{
  "n_layer": 14,
  "vocab_size": 8192,
  "rope_fraction": 1.0,
  "tie_embeddings": false,
  "init_std_up": 0.0692,
  "init_std_down": 0.0,
  "lr": 0.00516,
  "beta1": 0.95,
  "warmup_steps": 200,
  "seq_len": 512,
  "doc_mask": true
}
Each number is 500 + 40 x the weight over its row's rms, rounded and kept within 0 to 999. Layers, rows and columns count from 0. Numbers have three digits each. The size before them is the row's rms in percent of the matrix's.

# q: layer 2 attention query, 128x128, rms 0.215, rows 90-127, columns 0-63
# k: layer 2 attention key, 128x128, rms 0.216, rows 90-127, columns 0-63
# v: layer 2 attention value, 128x128, rms 0.204, rows 64-72, columns 0-63
# o: layer 2 attention output (transposed), 128x128, rms 0.179, rows 64-71, columns 0-63
q90 110:474514526480523490435439526509487574521468485477567552564528537487486486465427472476533471476544551558540521496494485475433489490445453510528447471467509569538486503624521467544418499512470445
k90 100:525445455492575493493609539542492531536481536462578540514530498538432562545583489520455503455543471506470413499477527530410453487518523530491474518516415452490450492527531472547499442482507540
q91 115:418425509497501537446492512508457484490494490483552512512500473532527498469433436458458470457490419510524562582505551484522490509461587477479554548532499507463425460471446537535473515548475504
k91 106:447483533427527492587522461538376509478475477555536496510486507465490511489498543444438481492522570543473448440510565384519535469537484563531495551588507529493525531494533425496425508450480528
q92 120:531543447503458511571503462529515473519543520515561480548518433479475481466506455504513529441540464443481447468533470524509432491543488492471492586534566461492477521542478503494474490554500502
k92 104:496515515559496513540488459514382492516459504515469506420512483522455484522403512487550528520562507553595497536524561553525480546545564460546397513531440509506514463453534483456554445494456505
q93 111:535487598507552520508491506406530537527584493511463487547540529531397492449486510546481467508557477497553532504547526516535529443508415497505498516506518445429493444506498485540490509515477427
k93 108:518552497451430502501466551501539509517542456484477526564563474477517548492473479525505503522451479525481476518520488533441478494507526501514417524452527559578438448486495503572461587492442523
q94 116:524466521482527539513534566535443552626484533564433549505485483487582516584538502537499514499525408508508495457451457400504499520529522501470531552566569481536477500557516489504524448511512514
k94 101:517587466485447521452501445541507604521417492413525508576549538529479515489466530568523553526492538575537500448484544490541514448479543491443480514455440554468429515500539495539512527490427477
q95 111:500475547477509498547462523457527476473443459489484441475503542442430506524431454493529490427500492462463426477472515422496549476496444475567507523458528589512510509505494488518500511521522537
k95 104:517534475567501495467538488513484415485494560430453561445467529430500518512552468491516486496497470502435429524570449467494522540481483496502510523500494445526471487444478471562571480468546474
q96 074:593547485531475419551518464540486511479522527415578504456532486523502519492430536486472508462541499523499496447450480556480463524563500483459510491485475474405453504545474500455571517542505489
k96 088:456501517502500466476463478496496515571477519435487581473544517546485429507428508507431506468507605483448521494522439457501447480510504500455492506482521532456504499548517497526594545495524540
q97 081:578486541478439470484545586595477435506501528525522514499534480564568481488515482485504511442471521454483432467523504470460466509511502567462424528493460455550538507510485474489559506513493530
k97 074:493539546470489512492460538503472540495444564491485480509525488510531407475550460473569506510549519512503537496476508480430479525537497427488545528467419480458458455530462511536472528469542521
q98 086:414461477472496544535459499557487469542507464537440500497480559540514419570473479513538411413554472566510510515524464563465486500559519493541508495484535523465476500549476500525465501534517570
k98 080:588538492518507493428472554517479500445426511486505541499510477494545542480531469467481453571505555476485513536579490437529458506493497580552452457468519548459542547475500516478524513494488437
q99 082:427476439473513520518539471524602512553506504495476529406446482496535463427464535545509415490418561461441514479520492442469457463536523509485554493502569528469493517405485461532535517496444469
k99 083:483438483573439512468486574503489516500593441484522534454523493426528547536541547500538512483482486508505606535503443526471525528535494506461511452548532458445449560528506504500506494544572528
q100 080:553476512581503496528498549597527507540468521500515509477504497493567502477468490416518422491486476476470488483454538500515475590573543601589491457565502583508469523507514496491487514532512450
k100 076:554467476511459501473459569575527494542471508549477486546562504467529455458483463459491485443449533533548553504449455505488548507487506543534454443516526489457501526556542437461506463451620476
q101 093:601497435533541371473475488483477513508475442470515539472480443531514520478529560510492545509469560539527488555513445465461540566576510490467494509500489518506498484488558478506590573453511480
k101 084:428494473547513431469544518502528538500525421501587472505507535511408434469483615471564529482487549522542519502539507474564453473519520450521509524464460504582485494493487471562565534500494536
q102 082:460494571463446516455557476447468474550491525522508473532502511522504498481474455509500455439484531498516504483537531409474489492532525474432450494501534509525475498555555484487499566493494478
k102 091:536441484549481481504521512438418493519495450536471482446488502526452528507506353563472500494523550467477528476541524579528574453565490489476530526442493481460492488521510451448436505508458503
q103 084:538497573483454486481563473494528470518552556500469509419471498519569540476535563536514480483430496537521468523437524445505486519510479459475519543500467475500527483540527516438555452458530526
k103 089:461461554441499493417458507448523484532505506537512469515530522512496571487511539521472493512545476494490485523538520513484621520483487478450543552501541473518551540612413494504424490434530558
q104 087:439511474504511554609496495516428585465518509580477466532499468509487529496540501555533498475556488535520533483570516496525514470488466518542513407564489489457488569477531496477474437467498545
k104 087:458483491557497560513460450565546507515514518529489545488497441531565467514497466476509435471457480473565503471427513492512492543525459530568496479480524535484447585468569540520576490516563429
q105 093:461492494512435550482457475452555516506506560547540436469460524438580494530493454489453535503482473496462536477524625495467588495478500543544495478490477512488479535519497451489551465504558451
k105 090:518494498503447484510435514494577565486497449510497516466518507499533454498472487560451526476532509581470553505466463490464505445447484495491475469511497498540465417455514494457463505525460512
q106 091:497520522482522465512496606539488602462505436415526543553455472425492501429536468510470544473567516421515470516542478460466472452467499465466475511415520467514491524481479563532486457466531471
k106 082:526522490451545505542489560480468524563510482508433499492457552461513469598406485507471532494514460563503486544544501525418491508451574496537455488499462565512468528534478505441525486530447536
q107 092:536532398499519502514423464574402459476483504562518563494467441522486552543528507514443429422510478499471471537579466451536473567512464517571453462547517571444446524499474520520482469494485498
k107 091:521561551509510536491572499544458548470519504461494498527444528531444521506566483485566429604518511433460494448507539504489558547557444473556503476531511499497429505509499495558441554494523484
q108 104:614502469520474555579442518484352518479519531494486499464551556460461479476539454489538538461518494510489424514496530455497488464520471548487527461493447506545496514523523460534501514437417455
k108 094:526508538472508547490537463551495512510513503505432587556539515525466481520505486454552425484444522465553515457498500485495575550552502569453506474539554482500430496523512511505462441440536499
q109 080:497515430500510559566487532443521494516480465535414452443504552517513512571466494547515552503457512534514494480561545418535473448474544439578478519481468470491495496557446469572475581485490493
k109 096:538544519418552489501509493480432492479476501455536500462505540530499517518565584488506454449492495499452507611501465476473567498416510461467561560509482504533535469483513580501459466521515517
q110 097:510477424490520486492479508489461510465472555490560568515502490539517466450427517527450530524466499504460472524572494550517487504519474516481461459595492470399548414492517547510432535503425491
k110 098:447506456582572544440489478552535498522490511528478567565459501521488549498529475470483513454520598596482477471477557469550493558468448507534498441542484447496516409491540498473455507491527521
q111 105:548491529475541519439497509528471496470539541533497397531380511492538556474557494498500454533476459537538488533517466567512537538553457485462498492539496546393536520429538469477493536576483463
k111 100:468531569504496563477511487534507482509576548465482409460539527436538499526499502502489530509492524558477500506535441447492500452545417475432476472556503496489518506453531500505534515530524488
q112 098:534481516566529453469514567474537541520486505369541537549497530489520454455497508474453541560473512532472528493526497481460505523556462523520541447511502552480464498493467527568559528527443505
k112 098:540504422544460535497552444569533472579467536499510490530477528526521534456474504516513519492444582532485466479484512517481486494466494547508506435557471414499488543433548495531446502404454508
q113 105:487511534500489512475563547510539435467582478515481508519476544532471516548485459481560539524479521473525497471476522527567470520467552506517519490500473429566560541536562461458533500494483493
k113 098:558538549444490515468614512461551444498589448472400483492493522506552414474546530494510504527429524439596546571444509552534502524496546473544529451467506461524529467526537489526451406446577531
q114 125:483489533565484513572494478510432514472506471432474509513554459464565486463524450523454513544554537420487551468505515489488469425488465403482486460425440488536530508471475538513562473493491526
k114 112:459533461476443465559547497486457470449445458575518526501479515459483443518483499495505508496476554433450513528560502466497499468481480455530436443464478416529533480547491543492491525483536431
q115 109:517415534554530464493455454504488504490549463434470478466577533444484461497514433477575480543508517466499524528467521530443440509462529515544559462489551489471494575483510515442486433484554491
k115 105:546499501482449439462557446531483514425548509559513532443531540564505454442469476549579451526474528464513511513485467455438533466518444539518479491439513417467502535470505447473524486460486516
q116 110:538484472531428543499544512566465454516454455549490472524486523466549571554518522543485505502562502563500462448478453510507457578532520508477543570475524493484519502505519440389448519541474517
k116 093:518455474506492487475512484514490440519466448488509485453553535476537558456477562450558506505551444526475541503463460467515454483420589513463536504494502524500540481473511447470521431543478508
q117 110:482523465532466544397523525469495479469435520534502549558504463480545536470497448498470402576522491511512549545540466571553536486490532510485542539512430525468526473571502519465481441502456466
k117 118:541482477502519497501533454526526447540530481493554530529547521512488510605512557526461459508541449465532563454433495462507477445479516508478520467554477479455554496503547505529471468524541597
q118 097:473544475455535564453568490496483463566455557540504493518459529585497542555419561513473564519439502511497497476524525486442526488533570506450482529424595535549484498498601497507546508471503465
k118 091:460495524456490543468474461557507513417474476552556457440514495468569473486414495524542517433502506557435468457527594558564514536556562447471510564418521550527449455483503497477541523542557462
q119 094:573521472497464497498464528476418514465504478549508506489518491446473452476483511455460467532559460564484459473450457501444523530516571474427562532550478576517511521495503494449431486540558448
k119 094:474451516510571532539563490479467498489452432425505532457546510578431496546417482471516475482528529511516529500517502401488502474424561509496454596495495474499493507520565487464458449544433495
q120 108:468513437528558440492525449481514532511547468451531478451493538457435471521536516450586554506507509536519514483534518531493501447464455479511434463428473487449483470495484511527549518470463477
k120 093:487509528429574476507510506476465467468606524521438477521472508474553507430595459507526515477455465522495544478479501557479497489519517528464488583473553453527453517533419519517534474469516469
q121 104:523404475445399455565577526455529533491561540499541451531475493460520499462476534466491468442531524486366507591403547505490480476487513529474510484532452490520518508466497454519483483466502470
k121 110:529461519544443516541533501482456567501465550534473500503484516435504382444522483483524501527499499431522498514568520520491591490507503504422480446437496496471472435484503476533542522496561502
q122 097:525512526486520518558467473515440541505503425481563475539515482504500460537512515511530497533479497514448524511455459512494550515529441495396555537561518525482447485580503450534469526515500507
k122 095:540456491548518509561556469492463525487506526387465481496501519509543524478512532534525530512575467523471485493452524555559438497492531511523520475511471465454461492464427506531510503466492476
q123 111:458553514513562430498484479606401492452471502484448474532473465507525546468550488494510475537481497437506487520508430548526545514506501452459580504540421464446483456430501516490468462536511514
k123 106:532446576483544539529508479491456535476529502513450487459516480486524495478455544444496488573506484482527527524527519517523449525507544540541497519487463441428537523521534609439442495442498449
q124 116:501500481502559430480536571411525560534535526484410556500494530534540542530497472481487584543530505476556439484573484483454465452488500462531539424501540582519504510549466520550538507521465462
k124 105:546516442469451577468482547511506506517427537491479501456461556548504443510569477593489601550512532531538482488574492498453479413490496480437513498515488529546452561490558479498488527534489500
q125 110:498542423542561500490551448545462502548505534476498499433443458488535476456549397449504508515477470457489522490467439507542437450446500515483443518428513495426456452509441594475503471512505531
k125 097:555519528432537500505507467414520494466488530490521505487473504498413531484518467455521511467469487442528499513485527473552497493468504537519503548477525412423500573496548518436499578437480439
q126 113:480450485498547457444496510494514523472485628483438530499579492469496503447477548468458452576463469456471535493519473483483462470523507601527498461521457575511502427420475594583532449562533488
k126 116:500564527500500413542522471543510512527432517525469454484480512510500466457521496527424499457480440463513521437548445498395503501502410528497572566495465426473512527391584546528457527454563520
q127 137:483442532456495577457523533501458544489558454512470488503455599524436500600445537509457493513522517496499524525476560493477512445463507554507540528515571570530524491501550435497485447469490465
k127 131:504492486464463512508634428512589495524511496479535519578528493522514499457493551515524534524460503518432494495557512477467512545441527484444492553472489470479465474407522461503496539523492483
v64 082:423500479423444467504447554528464526574428530463556510493465477516437487433466556578437488498486498423531447552526494489490537511606445525508458463472438510492513474477522476454415474442537503
o64 089:427520415525466510491491445481514476489445510468503505440465458502515531459452493594434498460489524530449481527549553519500521492451468496533509438471463453474533434520555543519516500420397527
v65 096:424530527522439505497478497519545506554490516541494540547468533522458474525483530564434378541521536457431541483437521521569512478541456543575528485527515441514440507505512458523573507506559500
o65 097:425590464511470477440517509483494542533458529482522522477442531537531553474454407501490465495498569456468513514434493523495567548504391452486497464478499457527536493511539555458531550514494446
v66 093:457511467479497509496536454567512452571420441530530604464494400506509498459426512588573501483550538542531508476479536484521457495526513523506514487536476481558486480452548513489521485442520549
o66 094:485497550469436507481439441526535450474443504465544477467444486516480485551424461464469508429518503564442510524458535508502496471467511505562538520488466494491492508480543507472444516577505480
v67 097:493455500442491515515519498384466491494492436490473447451539508475398526505509502462514484468519510572545440468486539497505478460467489527523498518492533556469454533571519490464437558460453600
o67 090:538508638489513500561516476462533511460481509543493586468529502538517535492475593435493485538464518484525566499469573474530445433495487471529512470544459547518553494577489469517530445497497509
v68 074:462543505474546545510476484532506487512463504451511495501526490428532579462486464504489465449517440528441457543488498438493503545588572517487482517511498501525589501493486500470509471473481418
o68 082:523483477613525465462535539522479519534498416544495447476519524497465452476568489512495485497545482531524494511575508517503530501505499468487454568471470490501480453419528452523476508513516484
v69 089:466523470514520488527609517513485531553505503455511543546518540539499486513450490460511581518475510556500467450514484445444455434439493510530435516521539520433465496513474475490453569474532490
o69 086:546460455479471513501602427531458472448503497497451564517493487534510456475512512422491508461493425561472511533469427489545442516529486526482542477459483549487487489507496524486530442478561580
v70 073:577517553468475519550466521533588470523508533513499520566425442493504508495503483510506496475513455455556368548532499544499529496545535474462510443447592451515501469554535546463480526505466421
o70 077:484551463572511458469511503498536489507556466535554459521466509467551543483432541546521491530445464481442465529539500473459495506495558528497521431520513506471499418529503479499550541465486452
v71 078:513477480494524502532486527488473470502504524561535423473528557497528501421498511498504511568499497517537527469522460519498572468495538520529501524529503443457552571528461478548567494451473565
o71 080:508458517488482506572519554521506439560516535512483484547492522435488493587489540535521521541495449547525492518472397439561551538518509558448498571544506423503527543501494455469480490515538449
v72 088:488439516515604439441482484435562508449543516532514535445438546495539488503562532483516492521505472557490492551474526432506525499537488487439511468507482555481490497522565430559551458528465491